config.yaml
n_layer: 13
d_model: 96
n_head: 2
n_kv_head: 2
head_dim: 32
d_mlp: 256
vocab_size: 5186
activation: "reglu"
norm: "rmsnorm"
norm_place: "pre"
norm_eps: 1e-05
positions: "rope"
rope_base: 10000.0
rope_fraction: 1.0
qk_norm: false
attn_scale: 0.177
bias: "none"
tie_embeddings: false
parallel_block: false
init: "normal"
init_std_qkv: 0.051
init_std_o: 0.01
init_std_up: 0.051
init_std_down: 0.01
optimizer: "adamw"
lr: 0.00356
beta1: 0.95
beta2: 0.98
weight_decay: 0.027
lr_head: 0.00634
grad_clip: 1.0
warmup_steps: 239
schedule: "wsd"
decay_fraction: 1.0
decay_shape: "linear"
final_lr_fraction: 0.0
batch_tokens: 16384
seq_len: 512
doc_mask: true
train_tokens: 115200000
steps: 7032
dataset: "wikipedia_en"
Each number is 200 + 20 x the weight over its row's rms, rounded and kept within 0 to 999. Layers, rows and columns count from 0. The size before them is the row's rms in percent of the matrix's.

# up: layer 9 MLP up, 256x96, rms 0.143, rows 253-255, columns 48-95
# down: layer 9 MLP down (transposed), 256x96, rms 0.134, rows 253-255, columns 48-95
# gate: layer 9 MLP gate, 256x96, rms 0.141, rows 254-255, columns 48-95
up253,076,195,208,184,206,224,167,213,199,189,227,235,208,197,180,187,188,185,203,190,211,202,205,188,214,185,229,194,221,228,193,220,181,190,166,196,225,198,216,189,210,194,235,213,184,211,175,209,234
down253,087,219,192,193,186,203,205,221,205,215,192,192,169,170,200,195,182,226,193,185,200,207,184,231,206,224,198,191,194,198,259,183,193,204,209,170,219,188,199,204,218,178,155,184,210,182,218,213,231
gate254,101,206,196,176,166,178,193,208,239,232,189,190,190,170,194,202,208,204,189,201,194,219,214,212,179,184,228,183,186,181,224,196,239,173,175,185,172,153,187,237,212,207,190,184,218,174,202,204,217
up254,100,218,185,173,196,187,172,195,234,219,187,215,200,171,198,207,211,211,191,209,212,234,221,204,179,168,242,201,179,212,213,205,226,166,218,198,169,149,181,208,196,214,191,197,219,200,188,191,218
down254,097,208,182,196,209,200,199,176,213,201,198,227,199,193,188,210,214,201,187,194,218,231,197,195,216,169,207,179,233,230,219,190,228,169,218,192,177,135,221,197,194,174,197,210,226,190,197,204,175
gate255,093,249,161,206,183,166,226,198,180,205,178,210,184,142,216,184,171,214,198,181,205,200,196,183,185,195,175,199,200,191,204,215,199,214,212,201,214,197,212,196,212,215,172,184,219,202,171,180,196
up255,091,193,211,190,166,151,222,194,202,198,226,217,210,207,224,183,204,176,184,178,162,182,208,189,177,173,189,198,204,185,227,203,219,193,162,196,180,195,219,190,239,207,188,193,176,169,196,233,176
down255,091,219,210,217,209,188,240,211,193,203,210,211,203,207,190,194,211,195,210,207,193,184,195,177,210,197,228,180,226,168,208,195,168,200,174,212,213,211,213,193,188,231,184,192,194,195,181,223,201